Weights of a small transformer language model.
Size: 11 layers, 2 heads of 64 (1 for keys and values), MLP 448 SwiGLU, vocabulary 2048, 3.38M parameters.
Architecture: RMSNorm before each block, rotary positions, biases on query, key and value.
Training: a variant of SOAP for these matrices, 150M tokens.
Each number is 500 + 50 x the weight over its row's rms, rounded and kept within 0 to 999. Layers, rows and columns count from 0. Numbers have three digits each. The size before them is the row's rms in percent of the matrix's.

# up: layer 7 MLP up, 448x160, rms 0.137, rows 17-116, columns 120-159
# down: layer 7 MLP down (transposed), 448x160, rms 0.0883, rows 17-116, columns 120-159
# gate: layer 7 MLP gate, 448x160, rms 0.135, rows 18-117, columns 120-159
up17 101:455475510447533535437461441431529367480485482494565605559521541559494648512464533450468527497414570524577588482472601520
down17 105:539548516455520575517568556499520518454501502491513575490520498497518550514508434473734471445544474523472520507484468355
gate18 105:511565446418480473540510489532543457493477502426579507582553581467581462482559488521485436482543485527444498484492526602
up18 102:530483515370449498524489463433525515485482468454581446490487478491492447463554531505461451374516464560465475467479438521
down18 097:472458498447450494499554513518497399482423503460469489596360531555525541452445459462275460458488562566431528561521506470
gate19 105:541347548477576528447467481523532535404545463475360485469396500521582481548534554540457490528590404533580536465515503409
up19 104:516581419485488551473455607454314463550550485525564547490584428523392459455499475558446409565483473564495475480396459486
down19 100:375500566545540561525484557599558468468611519499438449550506478444557396489512479537565473505509561523557522460507532429
gate20 105:475538476544464464495471442399484480498484446465486495551550502497547465528502565538468552486486468470445546404431578534
up20 102:569404559460497525508467481415557465533458564480470534521580446503428487486436470445510534592432516431524552438565504493
down20 102:457571440526514545477493395551487553537551446545438409506416463568497547565430515507419492510383490524430508436536472498
gate21 101:388556436536579454593504510534496487475433484576470492528574486510494521496449571535471520480628560511485388529586506502
up21 096:469456551514461513398569488503477472448435527495486524495516446494528518515468541417511420519528470569378488398482521479
down21 104:473551446524504468445473481486550585549519510572465508578510494447520544513485481523346499530407485561452518410504408505
gate22 095:535485463475457551430507458474467525420553494466700502558549522471572595467460535504512405498488477449528528535453492517
up22 105:449494440469501406505524525498479572429603447483572494512526482445517512554562525495418441510436514556449568536536496537
down22 097:550583519517459382552517500518555594529626506469566486540506463553506490536415548502457469543478588510556471426491481451
gate23 098:529493559566504459491516494464443551448542634496518577478541546473469409439585430477423553504527538460487523538558466506
up23 095:524557498514518502485525498492510480562451516521457575492486479522481498545543455517481532537484467468529555554609426383
down23 095:520364542499490459481411543538534466493510506567516535514541522459527526368561452577343518493432552534465479457646516402
gate24 093:465497448450462507486473516568532486513418457544469495421529472560521521451565579513501530454527497459513542457507521425
up24 094:448440510473584447552510521551513515615609404511476489425478526460527533580534510476441520375497505567557495557592480487
down24 096:541557521436496426445518475470506371516517472680451449575419551517465498524518562471524481485493439455493502477515516538
gate25 099:590477513520469457464467425472541500461604496539636444501557634477450590515626517504438514508546581526543515375471454468
up25 095:539512568572474529469473473550469502450526456501521505460496506434463472431513522573358474500510467453558470521595540483
down25 103:409501418485497568473617500393507414471525438430497539568538534476458411581575418543487508551375548499456587539500522437
gate26 103:535449532428567549530568523464494442561438569436475542398504434488581588547498501553523514401513489478503552601556510543
up26 094:537452520461450521536479488471530515488437511489442492430596446501445463555457517447626482495501501494468555516516426531
down26 100:418454504499450463485495457552512552557505549419429451511421539504535507495561531565419458493490542506430477520434438452
gate27 095:458510404534373552481491501457468474548545486441445538490523540483564503518472545523517530536525525561582478480574540504
up27 101:521457549544507426498506550470462546467472573508602478610463428406464490476612437455494506547536473483399410487406450439
down27 097:467457477478539555558425530588448489532452544517543507479468554519527455570550435485562418436492393553498466562445477551
gate28 100:506555504428472520478490470461543501522571421514458412533402403443470489528448437630522518486498371545493475453569378476
up28 103:517552487469508468505506442510526500580576440501452537516480435425557456547500487516546501577542520566502551526556530491
down28 099:461465511466442447519526486465455617527506494546555405502450346525461553482642502499529400558505537493501472444448475496
gate29 095:451499484529527427651472494514429533497538461504377438571554410500532647545552515453499535470511506474443505535485481551
up29 095:524510464572485541355460510470450497538470539548473511538510479507474507459453492546428492472531502529478538520492448500
down29 095:425499486481523519480505554451541555475472486464642475507559606459494590422512504558411518514457562481503618496514489543
gate30 100:467413402460506429503500614568510505395381490509420555512534472510501451416513410501493558534548502468448547490525475479
up30 097:501465538488423483514494474456439512568514511445605509434484522414526539504463494381467409530559448484510512470530555513
down30 095:551529543504502430597445457465457553454467450417546551415612495497533430561565528539392453460448522480432485381485500585
gate31 101:516478483491572476472470463433513496468546490463525421495488503417514537529491456509545616441492547494480456535520547511
up31 098:498565449467508439468395577458559413458491497523497450556420604560419387444557548492448512534458502525545531447551456485
down31 093:463494516503487493502485419460532530523580566525432582531515539570583486530484456524595527489509536466535451517579545477
gate32 096:428427505454537440477522440458529533491504499486457578632442482573487486516422521555500521456365487603479537544555588512
up32 102:442467504524497471499565472620575477435509510524496489603554456583508457482502386520543484509478549482501497423473467428
down32 100:478577532533504496518570594495417478437499520490461515536528542463427427453434543500445416608559514459533518588455485467
gate33 105:520450404388429550497476440391526538446488586415491535426466607554566595505520460425483486586538449476462466449525521474
up33 100:520517505424444478435510490526544569518436511503515529511455527513560490568574478397483508443511505433498396544608492447
down33 093:521590526534538575485514487493548666503466484408477565493453503570538604477594475531367504487463402477439528487519400476
gate34 100:486514445543590447551475468584457431476473577538585474536560501447452427538479541444403526460446444522506394540559436569
up34 100:583436519571448484546566507462554496501478551540587525504459475562516411565522509534548475518486465534498513440532471584
down34 099:476487464480473595636463470496370462546490494531506470576470563498438508471574429576459477524566541572582488446487541502
gate35 090:476455483511514424454535455531512490462502382499524495487582465475505420573435419492513562456543430540445489526472464533
up35 094:562518443392474529520458506576480553492483515533589454452500466530551434470513421478609522467494454511487525541464390547
down35 102:514562498537553489564412586507491510550586460534432415472444378523515546462511490579357588549557576552505502528501490556
gate36 102:484427464520549628436515498527528483477492441486488421530515573480395410508502567486498541585498588499524525543541507479
up36 095:529479558476502490519525452500526495492477555514497478562525559531438543541570476552493520435601550558477469511484482491
down36 102:477406399417513471462518451464520449438505503609546420489534471472530487513517619591437518490404475533517454464468469542
gate37 102:502516476474566383455520520390539516426529535536484580469523526513457527510494532502525489550446471527471530455452630415
up37 101:461485506503448537439502542505454514568516448442489456575484588493582559503509494528460573455508497535504469496467465535
down37 102:616501362510525535491615505533485545446561508455516549528478476470486508476522501494611512470539509512370490487503444409
gate38 100:488520421443456612478623549498602510495519509423488533504453627499504578532511555523548501565454583505457485456417505501
up38 100:473488541447551557428610356415513547598500554520599483510448525551498512501476440591479520559485373617436517491506509521
down38 103:454553458548525464585530470513539519489549566452478566580465500473599489458441508455609520462467462542479484549529516525
gate39 105:503462526574570581459406504516480484576518480445513510448453430459547539469543465473469480525527446519485477460539540445
up39 105:508485511500468480571430516446495528446532477398434449583564458493534490436517558565579514467535543475362522460479451585
down39 103:412418555410542426463536430565532427428419502553539468496431536599513460459461525459593554499541564525489559515477469466
gate40 099:590540503489537485522447427441415518581443472450540424604513543609492451422519506458469510580542476524455568434496522469
up40 096:464431523529504387495467487561466597513553523565462459502477580459435465498507519480519485575418580442540438447515432457
down40 100:490438513509469564379457461500532583535555455467504438446429484481493499373482515477501558480519377497438525418474517465
gate41 100:489522523547502499437540473475490532474564528436423523528434546443467532486546576515450513442515533530458503442517554514
up41 100:534444504502519416587488550461387471462510530548502552450517392434492514551422516545455498478450478437513499523492551462
down41 098:553525509517497478533532452496516521526500447456568484491480411467524458416434473544522526486434407513481519600568538521
gate42 100:451508470492474545519419497465496471429399374427527545532514483481570570448467446476526456534554455538469435552527530545
up42 093:493471536555614509512551420532469458494474509424454513420460500497546493586392407471517466547565506435469507496482493452
down42 093:495530442515525475485545581561534527528557487462503433478493479490553455422593462444295528527511493474492508515517491363
gate43 097:408600451472455612519510553586510495458561498448529506577539558417501524451455416479507407511473503521526448535465541527
up43 104:562515562520517477505561486459376476457516553462534532489490416590493429574515586500520490499527457505581509488565501462
down43 101:482436518549445500531504505586431604533504477529404515446464496492505452549441442475586465504495481455541514527498550421
gate44 100:509446547469481538568525465477586511504492483500419473480539532521515468477489564530546566440393450501473524455449444545
up44 094:530514530539540524603534538447438631506516522451523507433481560512459538566566410586441421473583560485521507496506547586
down44 095:541451446480479570488568533461552544513502496638388497601546447523556504559418435455514417476450382577494399494540501502
gate45 101:555463517511503441492497389485536539442517587477491521530492523425452506528439516540441405425514453469511518521544525516
up45 107:565525514480449537457442588536479488522418601537444505453475485497470459416466491484470548576530541418581529541545549450
down45 109:503557505476510394509468499515578479506575572517462431464526447558569426519614528450517505533544461536504503545456526508
gate46 106:556499526464501426449413465480448571463490458460572440452547507447517463535535499517639520588512493524556465514513512583
up46 102:569496517494442525590540554531506444508448513528399497479542520549420497519525515439484432558506452514520497513524551506
down46 100:492510476475448583521468502497497474515518530480463430472510529487569557533544472399633448491502409587520501440490506570
gate47 108:559496429469462530493467474496487474479573497543464559441511512539475481538486455523520515470620499505497469553614476444
up47 108:544366428520457559495484520527391582523505446467526505499405552430538505498529523497471468495487570551521562516537576425
down47 110:501475471504434536627553486517409516517451499409517385538464507486420533468464406553525517609435586538493483573557467458
gate48 102:464474512389422469463587475455509539426489451560510462484532533491582427582532537487478616534466477430470466448435524404
up48 106:523501522550503513477550422513503583475524438544550484452509433479494558494408544556540522504520483527381494538536383457
down48 102:588453441480494468461512540558494553530459487544463491419539533424493578487451545490536496543441420609412434475477463560
gate49 098:374480597495499518536540578477515375456547515547454462486555487484494481457539498511456480523538455512511542543492439473
up49 098:501542535442527373555519407502379443428557529404550461510558418573520508584512479492446580477533508447479479515427506490
down49 097:430496431429425497541532523504430588496577462451560541568440488474550508414560482543506543604531513552504481520521529489
gate50 099:447510484430457494451528564475561592499609507516468464424499589521395537586539385458453473498478523490451522527459566458
up50 102:543545506609415517504460530499505391525491534478401480574480415480643454525521499433481539556533486432534517512479537497
down50 103:544453446545516504575396501572547499536485522553491427555525492554477558461455591463574481443547648520557525483542549519
gate51 098:543502533539559474512522565550549445454578426453436441480496535456422463536476492449441451537494586520440521576436551615
up51 092:490443482498438475564474518531506573536492499465503509544457494513556403429602419460504604487460451531476455487497492555
down51 095:466429505477458494529552427429486484496434551472465426464412516511533506491554615578449471486445451435506578416534587434
gate52 094:510424512485539423505556559518479507393498493407432561525519488564516635525535548518570557568566397512609534494544475568
up52 092:430573374535466472458463388496429627506473552531550561502457450497421470561415469494523489480408507475487519568465534501
down52 095:426465467525563580589438511522556520413511452567553445467448502553577433513613437450458470528413521517421484498540560509
gate53 098:558466480492617527547444429572518430533391509491514564432529426559592481429427584528563471564473468514516511470423497554
up53 101:526442578495504548533442541435443558425566412500607448537446551507510467551570446470560509602501547423448511504583413512
down53 100:542439519470483426520360513504529481540518499457587522534573434477490480582435388444521472540513440439429485469516477509
gate54 104:514456438574477544456526492508559507520573504550422530462493386506524475549539449499497538574589417507480538442490404495
up54 095:411507525481493391624418532518564498542597511560473553512484553581525423482461513460492614531510487386536485426533493486
down54 101:444579528412445491487510498493388495587508474471460466501416459504555454586621525502514552540496509504513561581489494531
gate55 097:529447398385446487507563524486476489478465524558486491517469347465480537550583496486445430520488499434527538552473558630
up55 095:470533585558475468507524534535555491512539477427562597587559487485478569450609573508550450540501516478585521537444398542
down55 098:532536497488525526461450613574521528471459503569469501595552590445470496462554488451490524539522486519515502497513462506
gate56 100:448522506448601447462465436534555540395496569540533519481472595531641482481449576542598587486456540613482461554407487499
up56 102:489520548501527561427645474486429571453518547450407453428539467496414414457469460430468525481525449530482465567521413611
down56 104:524594432503434502553487491442533616512426457549451440420560533580525528601578466416530434552508496550474604521586459488
gate57 103:422526526518517470562436477540514446475523485520445473627540508509528521566490521504483427499616466501428370497529426392
up57 103:524477422524502511469524556509572575489401569610395545500537517525525411543542493532507463460499513522485457483464535475
down57 101:532531491530514547597502438453460473511432424490549441529560443476564523534441503488524394524441504491536482427466527520
gate58 096:451548524450459508500531536564497428482502574463530577469452543482558438564466475539557479456536424466511529529526553418
up58 100:554466521487480472564523462450444444557450541496529562471390559520517500516495510477432526471418526513535495550517498543
down58 102:521509591597548501436501493506507482452469419416501511449437503573446502530494524485469558528560380520580556476471459598
gate59 102:504528432477576471571544516463421458501433571480415544540467573546498515516493465508509467474563517489530490525487530466
up59 102:558461548500632454575508512499539492521432458519548477461530496443457488423481442506534506443535538518509550645416414540
down59 101:495530568475541459431498526556577477524510423518429423492547554485491538605485596584509496437514525482566457450522518491
gate60 105:469495465514489524437530435431524459472524480565502491487591480489543438510473545403374542523488461441482479470432555444
up60 099:574509530514474570562510485543504506495425424558429456507445429510398590477518506570482520425406560454446518402553526559
down60 097:517525483529506487380476490460544540454563509420391516481444513448538482432527497526655464488490556555492631537467513496
gate61 106:493525487493509508594478484503479443481466447549473579467542436383520443496427544397465566479543439532452410510511521542
up61 107:489521498485504503470439578520531485537534466463527481519509501536444525505541506557460489412521525484481546556472495505
down61 109:412442544510504488446418549608430497429416440517549468564520501509464484493599535479496497411433534422502495455515544571
gate62 099:426441456557415482508474486409434549513493500474516449484386469485519530502456518478587487544651517495364586445505604529
up62 097:463510496454549583507568579494537554514539467551402451486456564488524523471407542555512562516512501477510516444467522517
down62 101:494409445484469441433544502486502501567523541562461487394525545505501513482475499499418518513448462550434563491498432358
gate63 095:521504511486441473441480492496501558549510533419525479601574504468529417546566575459528582524492519495484414463588412543
up63 101:563421524442421538438572480459476439548505462529540564522500513562452542472503526543547457635530446519442529420488520427
down63 100:512453542503584506464587555498480566473460469533484501513534431470467602521626437510387509577522556491524523550521438564
gate64 098:491470520488463491495439443404542576555614456545550549471551519413532588468458526444558541515409451553501551507506606551
up64 094:494428507430469490424420461458522601563582570580497467569536474566490454493539450550551480455477377481513496531531571526
down64 094:456388483506466499483532513538488509497446459461529564563497502554416471498420525528361506428439472495544475465459483542
gate65 102:611422474470496524480533469495550460471451531446416474486467420615549506431471507473594501525581544365518479466485591469
up65 102:537530536496568463508474473521577474576570524515433609473463506469457558486516512444470405420487522488607489468420557502
down65 101:526498336461542454510491618561529513448501530536467492513588427552528559542455454451385498446461544437501481477469462544
gate66 100:403522590493505495420447645498470479543441505499591528630467555507491464470541537522569486491538538530538519452443555421
up66 098:565458366535528548479451427534467469496592457527506481420526400502471581527490349453467500552514487519462421453558490534
down66 099:459472419467553493465533470516398479487487508547492396536546538429484487506474410487534497538548475510505408474418567562
gate67 101:473503506505550470457535485489480470465437525577510532466481568475476561569586517469525475545516531442512546463512525497
up67 106:525507484450552533437514523477411503449506402584356440525407542479512451548578516470394488539570561499539552553460446514
down67 101:530543408406512492507542587503523489433439517439554526551542549592501470497555481375430453414474436603483499568492452563
gate68 101:471415480481513427518445499530468584510505547460513498517592518514414487488529504514561452529595498437505470427546563608
up68 098:490553364451493462509579430479470469539524449548450516490491436486554550517437500470428466521511423522606493553416532564
down68 101:566536417493547442573451458488616419525488516521492528521510484529495480598531436427440541454497533498422538506556475495
gate69 103:505458576538475482490538558435464556465506512528421473543517419561485495492524456385491609489435455558398511529568543546
up69 105:541533520446566454520396499473458538554449540512561574547532511541526507421512581556479481493383507503498512448481533468
down69 106:515480491416497479483408510521595463469546522473423514442385451504541612507506531507603592521449480512481489556445519449
gate70 093:628443455418529479528474471466506586452517540467507512480459519593420621442417523535419515500556474487543393487463508607
up70 097:537505543432479395530581491557478574462513558490541443568473556501531572468542506550465622548616423415557388636481516542
down70 095:555489563460540489530557501522521529526542484460429508543494519474458544330498544541249497541553461533506463512534427586
gate71 108:478479460474478544580476529476464572535513473536480420510454533546573522533543514481520546424510429588469491568541611556
up71 101:469451532510401533399458553521514463401503557503487527481482462391416423519506489451479552504427514425548456571452434570
down71 102:482479459472511511457486540474522505471519466456527543552492511442410393489488540471505494565429470480529412422432467526
gate72 091:550454581467546533507431412521525585468453520430452518494516454503574504486525523453469553596544561428488500508531436518
up72 089:577475378478470515539549431508429444538492583465522487433467494530472504536528470468489480553502469523499431448486552545
down72 094:429444444508596522474546485454488415500507538552414507477565480451507529480544566497629439602537351479466437557484553450
gate73 102:455505471474567463436500517550575499508515487484582446523512652467461464402503527527341498474519470535498398517436518461
up73 092:559525494552477504556533496454554517550517475574562534522597501503576470543506513595537445479457537462478503512486464589
down73 095:460492478521545533419487422589488456469528442426560455543510542489618466444534488519659497486488590468532517556542422480
gate74 102:515519438546463491536486426432476490462483538437506501495465484578502474488422392540580512571479498396346490416499473577
up74 096:455515497495504449443477439472432520458467549411425513538450460475557516534511519512541489476480499470526434461537541552
down74 090:459537597565450541487451431427465549550486487419501566568460551566520551505471518533414524502568475411451424490468473478
gate75 098:463539540402502641555497538496558504498535487483522510558535468417465470496545421448522540511430444576431559397514390589
up75 101:510541497548575499485406446466510625460505629522509525437550436487408551519567504434564480565485522549590510515541446420
down75 101:514554441507425519460562532531575537550561555576514459508542526452548438472473523547593502558503399485489635555516556415
gate76 104:405516469558547517565545477551499411468499338501475486487480429440399586483578532408525552445544472411405329597465465463
up76 100:471533490455461561539536443482506422543555504524515499513471535444466599460434541456489557525507480503506470497481477519
down76 099:499461545529452534435510441480338546559535523438550529434527511500496528481569569514537573565504419506558407612467401608
gate77 099:522497564457480492483431615476553483450526505537506462486503438521530457465478469519533430506540481455550477456520599391
up77 101:490489486509567563548525466393478530570526484498514514484475494415452536452478368475536457394562534623500490516522518541
down77 104:528481557533522547392516559457510467451534539481427454487502539513503507427593541500367497462468387543470487468539473558
gate78 098:457508518486479432497494483496470565435545485456448514448481467537523578457564512400586478457474564511490470421543518468
up78 099:606632410546438493490541567470509495337483517542539515492507559606501542448552522595520525459502449545506508563570444501
down78 099:472539536526481489440483497533500658493501460553567534486519450451561438527536517537424399523479503439428502507553421472
gate79 103:531477461497422524550521488458484510423428469502524420554496494520610570382501495413584484565460507506561537512506444561
up79 097:542478463425532551455581500526435503505477462472550527537452584514526538453447478521509432571469498508492480575415508500
down79 100:491457507461385457487592459477570582513513500571446458478563556539521519514424455570429509497415543521486469478586439541
gate80 095:444494587493555515547518472506484577564452508491535515436431564473449462480520510553570539479537527430570471601486442499
up80 098:416424480526497571537607465545469493603549595532460487575523407525430493451417554441529551497566485501496560460550509535
down80 096:502428483535477486551627446506502551501551551474509569462535533430550549521537506508643495448539488492479442579556431415
gate81 094:463487432428520616502449423449532469566551503575458486574554555477560517499378496544501520517448468461531479446562459510
up81 110:558530438373524491477496507461510508542615525519497462535541494512532468425380507487526497599473454532434604508538510525
down81 106:559651521518569440445537489522473619466569436478455556530441522585564452549486471518519546482507463503479562520511381533
gate82 100:416474466411593545569497520554440471458411521510455421513447571556397532553533581476450548524477589515508509522552459429
up82 093:460566533536439423460656491496486520534613557572510500494475512487455441488472420508468546538526465375546451478592510487
down82 096:533476554607450539475451492458511439465468531584478468456493499563462549538446494538603539581495594472555560460515565498
gate83 101:477533467534478527536521510449480541564480482499451451548515527474420540512465441370537574506478418517597589377485565472
up83 105:442515425587605500505520473583487474559509490526483573495525487442533469528455490512570445465499475575591395546508423501
down83 109:431537409504477504513480467444573473538462511585575543436517437429394535534504501440439570436518494458462485440471567457
gate84 100:492436435490495432466448399464543603507533586481508558492566592462543484539410524529545516483543522525422376466493497519
up84 101:446514444474583502484523530500575500517482526543511603399503523557437510560498524482468488479526604449572468566527438534
down84 106:500498534576522491433405524536492450600484500512488489541421441518487484477558468492236477518559409501452568422448489479
gate85 102:512553469533496571503415440477550517435438566437476489523566400520501392402466525504521506534503424522442423455520513551
up85 101:489503498433609488463534425584495539472479461498509493586476364443495429491546467590536513423465476438397514547519564535
down85 099:543521494489529485507474478601540561506494422436503569508430459538443608528488515417431540431545490545417398408431502498
gate86 105:460457552481558572483511387472510408426450477495513544503362445636510458500482451448583457519532532422456556485514473449
up86 101:518467442540413469524573530502485466496513474514504488423521459562495470537500531455544552531513523493482571481497462534
down86 101:574462451534415420555510514504453557437460588523519576437564545489475377537565461504459463519511455583579498466587494544
gate87 107:539455552492467478564476551366383404573500522521474473608523499472519518497412490442455445480507490474481484544501498427
up87 101:473508490552587498522551446501539573516577506458555546487541558447535500495439550436438572481474526474563483543558572455
down87 098:505500479532484425531457525516447491502469424592578573469438502574495517541551502504580445608493498461474471496524508453
gate88 097:520481495425489509550530459515563471431377481519458470495475544445466475455557522495535435450510428440453453544526438534
up88 099:450468486451558507514389517514487522461476568512422494551492516534471307469524521522458498560493535553465461508538570565
down88 100:449439635553435464557493473458552468524547483476405526469536483544442522595526521561477570615466445599572509405581582543
gate89 099:435421448433410489451443455518498433527505462485462512508446510483481527434478527481460489481523439583504540502558502463
up89 098:465502516483422554515448543562510535547472579509524425511510444513495438453583484449517395500544552556452513474537449495
down89 100:518533529493481562538546448462535426414461559447527482517437564567531529468498490490402434463383444502463491530493447472
gate90 106:509561581579620445408420502497447439508485530439404495554477554453505531518469485450517603495572565567428519491539535407
up90 102:546557388419515517542528595406538498512475454507508437532520519532457512548450483460481411495487449502590508423477518542
down90 102:600456526502559511554468515499550422523411503554476512530537527468444489505450480449460465462518465489526521573536457503
gate91 103:502529501511472510440547515505464488436483546452416467476454498409517492537508496468472509435540555443554527439549463561
up91 097:453548458528511455474473489526531454468456524403484460485431536452460490535435591474447476509460460569506479587487522549
down91 099:450444487499440513467553579560520403438501441458476523545506518496459406407479558515481521572567565412454553544491447454
gate92 096:518520434587505551442455577455486513576515495543544489567451493472491486461556534473544567548497576406506511427480514463
up92 098:467491511460423393492529405390507477420502586431463437506463449501613389551542560495465461510541517468547528506431572429
down92 102:463498513487517548451391587448487524559474466604604566526489502512445522397494516531364577561563457520444489508473467477
gate93 102:533488464513529465496426516487532476465536570493442630541511507525452383436458505542585508411629410498464563451581478480
up93 099:410558447548572535507594516494488530437457511481475476560475553507478514520475457432548527492528550574479483449427572491
down93 100:519520482463445469464374455581465607563488506482547560522508576539516543574564487548595473603524539460519509497477573530
gate94 100:458492505532539581434466561578467567576456519552465483464460447518435564455520514469437514568557464513518491441492535536
up94 094:443506437556441477520509419546575508600437508465503527518447533522498461501492542437463452547599475481506538466508514501
down94 092:469546459540446448532469469482562630497539519562577498479509484434565496413499472564442602513378398555560503488480544478
gate95 104:492589446453602537495531447550537541482493571462398583573573469478442516562497468577456414537522496578448562488540537557
up95 100:489534581534517454494503501515436483384522448607504468463562514508440548465431386539499455495460548484526520553504498546
down95 101:433443562483563532459493451487502390583414528598614579523489465500406381395475530473394442428494522459473508545574502467
gate96 098:507459555431492563462430528544519417476540505518571487482514537510511501490540465471509493478512443520421468572505463483
up96 094:559432480412535544535564464408540475418540481484556544510509556518559461566511479495518587532517438604497573483488585487
down96 099:486554516516543516539418427547446538564493537535569602490455399504473454526425484552297439528461462450440496410508552402
gate97 100:463387484452512504421523484467491404468379434524464530540524408405465601521577537471506439539563429500540546514548508486
up97 107:528486466544505409523435498482469490513507432555453523488464504500504516422509495551530582506471472412464487531515599653
down97 108:536453371603575478512470512450538460522458492545527526501482467516465435568514476469458557442430494546456524496578499459
gate98 094:464548442425474591520538573481417461482442440490446504460489492459441610515503554502469457507552494490406488543467548470
up98 102:494461569503601537557462487452435520465533490494509569480551525402422458552454410477525413591531469440551531457512395444
down98 103:470553476431581564533418578520555472532455487534531440448500543554500559473534447570554540524546493541426570402665523442
gate99 109:491506506425491486521467575450399500496544514619466481567566536492535517510581505420469542457501405641546539508509408489
up99 110:625571580403565549519520579544486578491616581523427534524528450466483469433522523521503531520523596566405532495449493489
down99 106:486488458464517505500542381446455487488496531584420516533505545456452443412524559558337487499502461575410480548604528454
gate100 102:485470562467549406560440571492387434411447525549470463482508457386495462423538506524539507571424386483547479505475546517
up100 101:566596582427480611582476441541509510554431446483516526427517464478563556511429534519534533478557454496535496493467473488
down100 103:520450592480555574436486550533464477568416496462599474509449464489468432531433509507496524493504541486555574541543531551
gate101 102:478450495492508483543453490563426555458531478432417550377531449523517488541491528499487486527550492548487452503524500477
up101 103:493534466470457495528489518424537497458460501572486399540403440474490455610475512472466467560454469485487451539551511463
down101 102:495466473463413412452474525496506520581462505526504452526388367558411556557466483562457586515467547406553496512546504528
gate102 098:477551547483464429446529544514519574466561485525600500473472433511457507532499564424498470556605406564463544471593480490
up102 100:487422418521518511523507516447513539529517419583552493568535514496437553419551459379529463490544476441420549526521441471
down102 099:564523449561497516476528467566482463512554510542603490457436399599560590432515473546488542531530395448401485430492445410
gate103 096:591483397509555514525463458446433478494501490541522537471482530566532511474491574483512370583559429491478573497536567495
up103 101:558392543436518551446540548547506547601553482443374483422542440506471476454540509490639459501540559444507506524515573437
down103 098:501569400552488527431522428476458532488546448566632535530530470567533463454515454517441444514539453448537464577464549384
gate104 101:518415637476509452446501526445421575450390469491438533536517538491538500500387605494477440482557535528528495484467546485
up104 102:509444509476475433556534593496499502556525430474487494523466537514421510530576532504575609466482426483458534418527527463
down104 103:548511555478493456497442474504459488426437512463575495552562398556460512516577423505730467632538501476458479491574491528
gate105 088:516549492476438500448535470601489514458514503423512505494521485435534515519471538550470505496557362449471512512592583447
up105 101:421437488479543492535484486432475560503472532551437478579474555517419512462473498534461467559468491554524522453440517504
down105 099:467518563428560556534505403422535391508455475482523483516521509515545461474487566426503497532494504548481517481640532514
gate106 102:503549539526534499449493478521411477474563438539520535563467573545514513418567479555397501391594453515523599472442551513
up106 100:546465519473489534481506446492471514486413426561516517539523522587463432463593479464523533525539520510495514492541452483
down106 102:512514473521537517443587542486466566506470449431338495566502543494437630557522499551406563510489557495535478485498584577
gate107 100:540408488425557466519537473483548553577493494443447573381477544509601520595495461546475516518423512522554493506598492441
up107 100:427452417513518475544498529599476471476558500552552451516486438559494500480491474492517564448534424501520486578610464595
down107 101:459544508492558493529400491470474607388487476507560460580491390544473547545558596471388493463474474503444434510489543504
gate108 099:543482589543370461469457557579477451522567450417424450537550520335543483444483454417518450478618445522509538495476510455
up108 099:438468486457433476530516477444555537516483401549441555511492545504421429539457567499532392473389451554480482469488515534
down108 100:441430490613552449528495522541530554589533564423612545519502553495540505483488483478577491490476381584527508508433455366
gate109 102:482420511534505467456460504500426531481512512426483441432477389556515443449568493468523457517485492510450436476472507480
up109 100:531446412490490470541469535443463488486541421472502508455463522419457533585457406648432464467499450531492575431537453466
down109 100:561495463523504540461494545513587521487452575547522484560511458562505425470558558412421505465490480438560469472528619440
gate110 102:529495461513477398502471524540498447485487485460496444451567488421537505506514510476509615413617488414537490475460492522
up110 102:434530548460465536471527462581618429472585564546477416530392512458465575489470499536425444479478470525458401534524510486
down110 104:516465414489412434443472541527517450496466601452513494453522456591462493454510487463440465439542481483479497423472454431
gate111 104:522561488497523485490452484500525531479491495535504545575518493524511462493548507416550456503479519468524473431543470463
up111 099:487487492496423494610426400517431490533481552531531467439540468390538500433541390547466491403532621551429494525498593523
down111 098:503635489490451626486487460499585389525537550528570515612587546467543493446494519545576476510497524495462519395443565525
gate112 095:476456454512492535439485586469497503501470577485449478573513544436579510439548548501444591547453514463396509594484516571
up112 092:547617553510441526506419472550512589546431588573577511605501452440491403423444539559517558539501549453479574461501528572
down112 097:620500583534513446497552569443520495584485471530493513489490550512423458448617597569480472523586535567512471464528648374
gate113 101:396469485536450542442394427564515472519548513526535493509536529450546448542510428534469488571526523456421433485605490424
up113 104:453610499476397451428448540437467427458445564534605476566487522544492494464569533500458521478536511539488326526488464531
down113 101:466521532513496422488406434488534458519581487558499545433529553503566573505560441587600582512557468563513437479466447521
gate114 102:568454507504596479556489398463448511434529487544469487523513453484530477511445464565472475454507580421547550447445526498
up114 100:463477445466460439525516450522523471559566582484587452420444490449556456516420543556447511520543556564453498514478510462
down114 103:476546575474532545462499432459527525586506439493437524609524447577593505451468575532545531494472571423395540544507555542
gate115 104:479464522483509474461537571452507489431467545495518472588450485449555491507516463576432522470504491436525482534545564510
up115 103:510487460592493526520486532558508482453498602457496495409506490502534470539538533509556525473505529451454541596517539531
down115 106:463510605543548412594575462385534477547439517479453521409599492544510518422460576471478488426465493492576603479459520511
gate116 106:402510487478514445423508489501434482387434455593556525511561537563540462555518484457474583483495456526460510524493558448
up116 110:388452581540496495513533401473481480455542551482573532431499400422508501515518486538371496468519464539479519460572542501
down116 107:470480560527529521449505414511498393491543486540485558451459565603492503504473409463508497465466433527494558473459556501
gate117 099:462484522424499437526524557554524430551508527506498513483612536608503505439475467523600417514512469505468474610545514497